Weights of a small GPT-style language model, trained from scratch on English Wikipedia.
Size: 13 layers, width 96, 3 heads of 32, MLP 384 squared ReLU, vocabulary 5239, 2.45M parameters.
Architecture: no biases in attention or MLP, shifted keys, capped logits.
Training: a variant of Adam for these matrices, 133M tokens, 3847 steps.
Each number is 500 + 40 x the weight over its row's rms, rounded and kept within 0 to 999. Layers, rows and columns count from 0. Numbers have three digits each. The size before them is the row's rms in percent of the matrix's.

# down: layer 10 MLP down (transposed), 384x96, rms 0.121, rows 84-115, columns 0-95
# up: layer 10 MLP up, 384x96, rms 0.131, rows 85-116, columns 0-95
down84 107:531514545474520525462474494490476504533496487501489465536471486478419552519509502530536462480471408460460483556499507445498454445628531529517444458544555498578488483580477474480495490434536528479495481552483502486456494459451545537457516481546495595450488581469551492515570478546511483428
up85 090:458504446548503497504595476445512530513557444539503522524504543507570489438557531435495473500553508494524429483532574494502423526500522526457496535508521511474518418514417471517501462492568587496468491588488513465581456550442493480486527518452540474500486580438540533492510491519546504509
down85 088:499487505489487528494522541475485442453492508457421544468582444499536508620502559515507564582489553427547529478465460500522536489546519428512497475472508518536528495506494407491517508485488403514539498457444567490505523466535581528453516552502419521481478547464470469525555496530502503481
up86 104:501473521521511539489578583553564483516490473466513502466507502447539509536462510526506439530448481465470499507561459494546472507544375530499563537479522463501485484561505476490463548560445477448495518475446512459491470452574557578530463506486559539526592457507461471532498477476556547561
down86 109:570559500489429559506552571492516473505484534514475487415494520539518539476363506480473468554515532458504536499444489501443513479517498522528475527480421500535511548534558539470547504573522537484491451445442489530508481504503538461437511520511478527444490538496431512451510510386446531479
up87 091:519512507542435492532505536499504486495481504524470485565460513488496472472520412473497523514512524473594542432424465519572549454512551514476471435514562514527450523541494499543491499415518506461487520486556502454578464451501481561547545474568515466500487486551412526488464596563465492563
down87 092:438441479510511548464528525534455397480515514482481481553447473457528509578536574500486546552495469470498488564507510474414527493465438517547471524501472439521473455516488538408502507565507561534459525481501489530449522446499499514506505530434528440496526544463580522523566495466576518434
up88 101:491484410537511555491505463484488491519440477490484452493483438497565464523484572443460495535430491497482414505508539557483537443547512465460573560550543552496456496555513482513498508515523531500468459464491505536622500537447527540513435562503480496585545520448449524550466461486454513491
down88 096:447476459520533556476589464532459519537539577444451454386499498529445523500432478431535503537479494462500456509576486425504504489513552515474456524518502526557539450503504463491436548474521495503486476540486468487483463512483489549437465478541508522484560413533530479569479477541534517420
up89 098:579462461560510492530529487516557484472449475495487421478557516507545419471576538518508493533507480534546442487511462501556478550499415553382505510505496498533526517504462489478494527412490513415464464420508479509447480509480539488462509505449460513472518447524461490510410475427530506534
down89 095:499425454490505450483524523499489481533502510469530492544386530478460484517589546527551533505478476479553496481515541427472550464505422491487549503504477447526510501412572468466572497399452542527546514458517451567452460481483489536507545480514470438537523534520532559543556510460468512495
up90 127:461514472567498532547536445474513468515466479461525479559496500447484522477502510489446516575523488420493503601523441404486485464516533564564594520521579559534514495545525441477452508559426480495493508476528536507500483475563493502535466495467538502392544504533480539451535454492492498501
down90 135:429476493471535487523508496491469404518536500480404527417558563513460544477453491512489498437539482469493458545513490480442504515534569522486522553507447482524566461510459552463466497463481479525529534583423528515494493513562451558478444525530474508494539502528457513510548377507502439513
up91 101:460568479570446493501518554544581604487442491459460517561497451452556460456526469386437446532494533480505493535470452490534464533454506505489524460526498514507471519516508477459574541516474491455473480492487516523463492482502527418545551498543559585513468517491518479517471445519475430457
down91 098:495462579505512516461538516454438470518498460502454550592554453501520504525525521534453481471554546506484498530571557477558572463524548413482509458488550511448526484516496489422467515478465384460508534523500533521512505530518555484497489460420491535553496486474451504531441522464511561581
up92 118:549548423466523526578496433531449460530505477508527442499499446442474549493492522482478477551519464575506508512534494542458518557558460465518530570571575506486421486529432523421514555506454524440538480529527477490503508467462544519515503495526564530463518572535511506525451483531528544590
down92 118:531413509532490510425483504514480525506455537459462533487472502522556477422496480514515490435487530543500496519512560519485514466497490471554520493549481533516508518466569536527568485488549503460464515461632517529537471476476455490386460424495503548500487410484475530464453516560427433467
up93 091:486523469524463521458577451541482529471551518474508497508537459472498449410506551494475475526464498560499422492469478519545429530497546502457432496493526507589482441510475462434563470491497509457475524526560441545463500521514421509464496512514543565476526481423510552474429390531529509506
down93 091:455464554522462505503526536530510483543510447495557495459473413524566501472556570543509518527546499511476559483550453516487438506502473545528407439441559517510405539458487504454510449503544448506570517500503493479532511579537490490438557493458473471487552513555518484518510402472490507440
up94 082:495516511481454438571542555532500482519465481439480475460510496502487454536565557504520466481555530489442487526583428508534416449475478472497424503495476473488457581525461441540520474471495596503501515495423595536488438461505479525459572503476499455446482478497527494540428460504461513523
down94 082:430525485512488501502452482516458489411553483497342521426512510482508532478555539550473480490527450480493465439447479517444526570556432487517508493498439506528458535516476524492433484459437470487493535478435492444493507475460515505548454531408542498481529527501524533541549495565471469496
up95 087:491476467480570445515527456484460532427509413467510455559519566477529446535524547542463504450547537457517504534556492529526554456478427516573457493554537483403496493489541486543460531488485509463501540548472461559508433539457495492562435518473502444530592528492497492529530439521473500505
down95 091:604583551511477482491564519482530455473546566454485599498451488539436467470492502526541468557503440550464444485522538497513461511484520443544512491533464443571513487526477497447498544560523467487501489525398510495492476545525509481549456421471510478496477559510533542470530499574505564506
up96 098:476550489490488498475536470611548586510506507505485518588537464454444426525492472398511517500542618462510481536480506494524473454425526533517529504502528508501541464488488517422517474521575567502529466497489436531491405567501486487499471489494442567507511543505521543493492473518530518536
down96 096:514363482540465530571479500510508491510461528473585479501535490448486495495441553559420486539484469512466541532536461525482548466549496480481499550516473502505431522520410497520443530484470497474514482451524505528489545507481481482557452504574536454532469435483471441531461490522550607446
up97 108:500480497596451520476526500558474511533482533538478499508540476527407511500506508450476447466473578531552507545471512520474525491456473529499530521504517481423464448513483503467453560519572534517478460488428508505552463506470439528485498520561545508565544500448534576496412553418568432536
down97 114:501498505560500452468451497585454552529528515534537549448511496499462523459507520463452546462444446480581497552500444497561448478494471482538458497501500496497527445469526496494501507498507436509452525426402488501557423541499447471429561587553487506456572466468455509488567542535505511484
up98 099:500529515466523436461540550462614506557416434540534501512525509477515529476543534473468495534504528484473463503547529491416443496470468490501508524546572526447531490451476434509523483534517494535458466552573549528474563512412450534499512517460513477566515449445554527448556512546458494466
down98 102:565487549533536481503521512520539522485531492520503546548495528494529583511497511552404492498525462435510488569606534495478483472563578534528525547507461560422515454506545441493518441535461421515492541506548522566556510486490506512534551438535513471533549446515513475526525518451575544481
up99 115:428566464454439530545500412480452477526459477432494493499503464544539469450538447479470469537501543497485534520560531442449516495544481436513490511479521511550436493602504532506477533426438518453465484525541558516568470492545465498532494552559569520475541444478431476450484497489519454502
down99 116:463586516542539554493598502534431498465520514517545529460470515523544459512499477513573482506492448486542464462466446427486468488435504564405538468500438514507494525498459487528453480510520472584540524493538475480511445486549436558531493485442583527476549486452505560490493575499535458502
up100 104:491550495480435502542454484514491494497508532579504509535428562434534516530544484448524503531516546500577535579482526479487425389495512449479470532553598444474453515483524528571506540509496527484534582477436508554490493493609547559521493521544495527490512505470496499462493537484489477526
down100 107:434476531525432500472508504550533444488454494390428450460452528521440527445487512476548518462550469474526526454515480541522587517510436485509455501442515537481422509555473535457568472506544482520537543577473495453458475505450504497487528543524480505486531563423488578535534488483511485444
up101 093:524507437492491513569555428424523584542504485516487526494423523404501443502491466513473495466504560512548509544493541446487427454453463489513513422467563474527436479489499473524429540468473545485491513501469456558461436494463454534510459529526441472514541570464473493469502562444471485536
down101 091:507547506551501502514524474527469502412502448505423498465491467488424587462499455473487574511494495532487484472540485562511485589470477448501490522530494498458534523480504460490527447545491468528466528504452383493528479461474521509362516472493562489469482441587466539517509450486540450484
up102 113:460600516538467490489523504505554492478490514497604527557550561436455514475496432505459477574462489481490480474527438564501543490462506525556498460532513503478520511521458511477595468582534502562497475504478511482470507497509443545532505506506489526519532457470545624478493476449573502583
down102 113:541473483458515481554541512514484506493534485439442577522513465592514528519522592528629540505546489457510495532484482513507497566480400496449484479551495521430521509465474524501502545548518516540439511491471563563477516550448472543523450539469511484502494504467492443557527521404464527491
up103 096:526512440466511589528530476522468547511489536487474502572512538500561507523494590477432505433539625506581509522478509458487502450541480575475546538520488500461502487503504525493486454471557470503442534561432501486503454540479530492539531628509493518514526479466439484542455519474506497452
down103 106:515471526479498527378489536538504476470526546495365577468559542449514494503529505440521508506456433522446581441589441485508477518490524516491531502474513537524556437476458471499515538495521499547493439454480540436484532460509555540466497531506504546513512507444493485412503509521544527502
up104 081:478534501421445498490527482489465510498441468464455472477481462508461460540525524463492459492527477433480473537489458527445548506505460486458563449544505430546500451474459532492442510536486515548344568501510480510507478522438512538481441523525454525490540586448487465505465428576498479455
down104 075:494546469571488565456517469483560484471557468512362478443566476499499487489539532451494573535513567535535472472582542462495502505479509479452508563518489500429552547501493533453513495547464462515537494464458466526466463472509405503413487546508525486513523464570506494496533523483539551467
up105 101:517509477478467447591590503547498488491494462547507480481454416530461512494541457453489498514511499528478493481502542529573508567517504481490501467506526401434511461495606477521493494438503487491479537436517550465498552533499544564554467583532452535477474500467425530466520499522573554564
down105 105:469448483512561519469482461533479428489553446502501515464561547551487473500529511499585506453427487534524567511522469541532470447464525522517491475505440559583566496458523531526555539536496504603477495521515481561438476453537443492539487497523471476550566476495523428436548483519459557460
up106 092:478535493523463474482517496463568519506481466554496501544534621529505561562583488483504455541473492462495534552502501543466470504570445479494555449490503520455426510483495535500509591453528507448476523515519511458440526456465450484578519488583498462492461523409563551521464478485550492550
down106 093:387488557494479473533570514559498434517399509454428523497535547504464454483504528532609505544540504518425454580552515473540525500508501544512453526454469459542452548472452519526511475492484556504553485546443491496538530508469487515518528512519391502507507501509471540501469477461548506485
up107 100:583515498497518586558510457540526430486410446490520465521537516505427486471555489474507474501450498483524459459605519529529574479463518495537484492474491500501486511484587503519452482531515520507487467465568493544486536462464478521516454604577539513457538458514482560527582475506443464470
down107 099:433551446502476431579544517543436519532484512484488403564499481465485464451476508584485452443529525482466499460481554510533548528517531510504528505491513527493501456503549511485424484508612482515568530463444457512500542524499495517547560470531537484451443507580527488539518518447431442513
up108 099:543506471456499550517491469506602544472491505461558504519577540531510460477507459523456423504479492573548439505490468551486473487488430487528489578503496514434459512555510535467545477442501524440418471519471481470531457496464436435539512559540564544540517516460465538508471548444430497541
down108 094:478410461563543447555447556503463502520530481485469474509488478531519504474363518492506404512435477492578509528492494559511462456523448468472476508525522514466551463516490486497468513506540506452465508420461501538544522488439511457503564391524519499522486477484459471493540484481527600511
up109 081:535504492507517403477481498511532557411487437416538487517453521505572422562489482512517448510446519480496538601518472511537541494479512520427471497476515523531560440478454446527521543602545459418501546504535478518432505474533483464438461510503498543489476514428520516503538482483501476498
down109 071:528572519523484526558550561525466541545540472566513480523561501426470550476478479463470507507560496503505493479484550476526494527515492444527521488541500516593494548497540510528521485389498556494477483460481495469632447541487492506417571485552515576512525455570473481469473512527526497551
up110 082:503512497528420510558483488493551500468504539442528478448508556547450439501537450542491488470477512525495477604462443522506509491485596515505532528540625499442500427441507509483471497431500466450592492478482441541553529492491406539539480471474511466540517538552480505546488498516497501503
down110 080:480520460444596614487499517513482524465441479493522475440549457402482501557537480470476470426492513498526497537505542463462478503510514466485463475531446515458491562489490523507504458563479510572539475564510499456481522553501502537566481552437468473500513412479549529482541404436507503467
up111 100:451518440505443489486503574552463553607519486495477524551571546493562470541499525438452444528560535490494465521481512485491452497481499510471552431496474481434527471475528576507475536478511452396518519569515486520463487505540505496499480482533567551516518447568527601554513501527464488514
down111 094:503507502485513503454549531549562489486475548500478584510561527472537454446383497489485500571483467446520498511549414463538461456499570522497526508542468602574542469537494503551488522533537468459517505451529468463482549467457583520468566463505463486545536448442513487556495495501502464516
up112 084:606504511513492505481478495511560465524519462503460530478516545432463523525519465499545530504476472492395472448502608483581460466533567523476528513472519468515493550541583503551512481535410492457490423445549461482472563465543499526473567530504502476521535492550533532473432458479506542496
down112 081:432585553523463533517455561438517524522467515474404523451518462457524483512471541475507515555501467541490504535546486558379531583519444516505544479478485526491481476527495465451537475483483554512422503509453526495525439551478467446400490501548499518479495569465495430503531517516503494451
up113 094:540440485480501443509570597504549494547509466461537442513492560519491441592539523480420476486476501478526525609531434504500461512408515552510506423549515513437461424531547495506506544524450492468484542550483533544478503509563516448522480490504510472435508488515489475477534439468474512499
down113 095:548477470484493568472538545505504542492531413554514523579584501452446492513513451491574448503464465474528490529512554545490514516521510523464469480452478487428538515496508496418472511471515509496467526466529518485517552531521467503602532374438502549478489537465538535521496560531419488443
up114 088:554444445543501484474516519557514513499505484391527442463516570502481457495528457465508561502406548495512502535485523538531516438479537531481506560499528503498435375590462506532504508551458535503525519516570507573488582573489470524501505534543493523507538541525452455550476498479481511502
down114 090:553575497459551468469502448524468509510523446548487505497519494580491529451479516523483439553503484450524393490567448488557513451472516592491495535434567472479495561482531517504455457517516450448454489446514472504492483462493483490428498431479517565531523539576445458541462482538497447541
up115 096:488504433472496507486470433505509547407502499465502435542601532504563513494513441486410497446535571502492476576485539508520492485489467505459535510494541528528476485517517467431460490495452610446550488467523602502509535453506524475482477487483538454505481451439536479519422472490453526455
down115 090:540503540446545471561501436548512469473565467528484509448400516487458446504519534469470482502510503458477510458461481527561555514485490500531560502491457526450543534485492516553561443610450544530540474530559475512463511571481515511448514488522530491554407428534511574498489463439505546487
up116 099:491613454438466566519550546582511531457441495462495520570522498487591520581498519495466526536572537443501519493500531519461447468504494523512517460508529450480459529537461446508431474449551539480493527496509469437473497560485530521527458556537509435535496537504529509495422505581508462490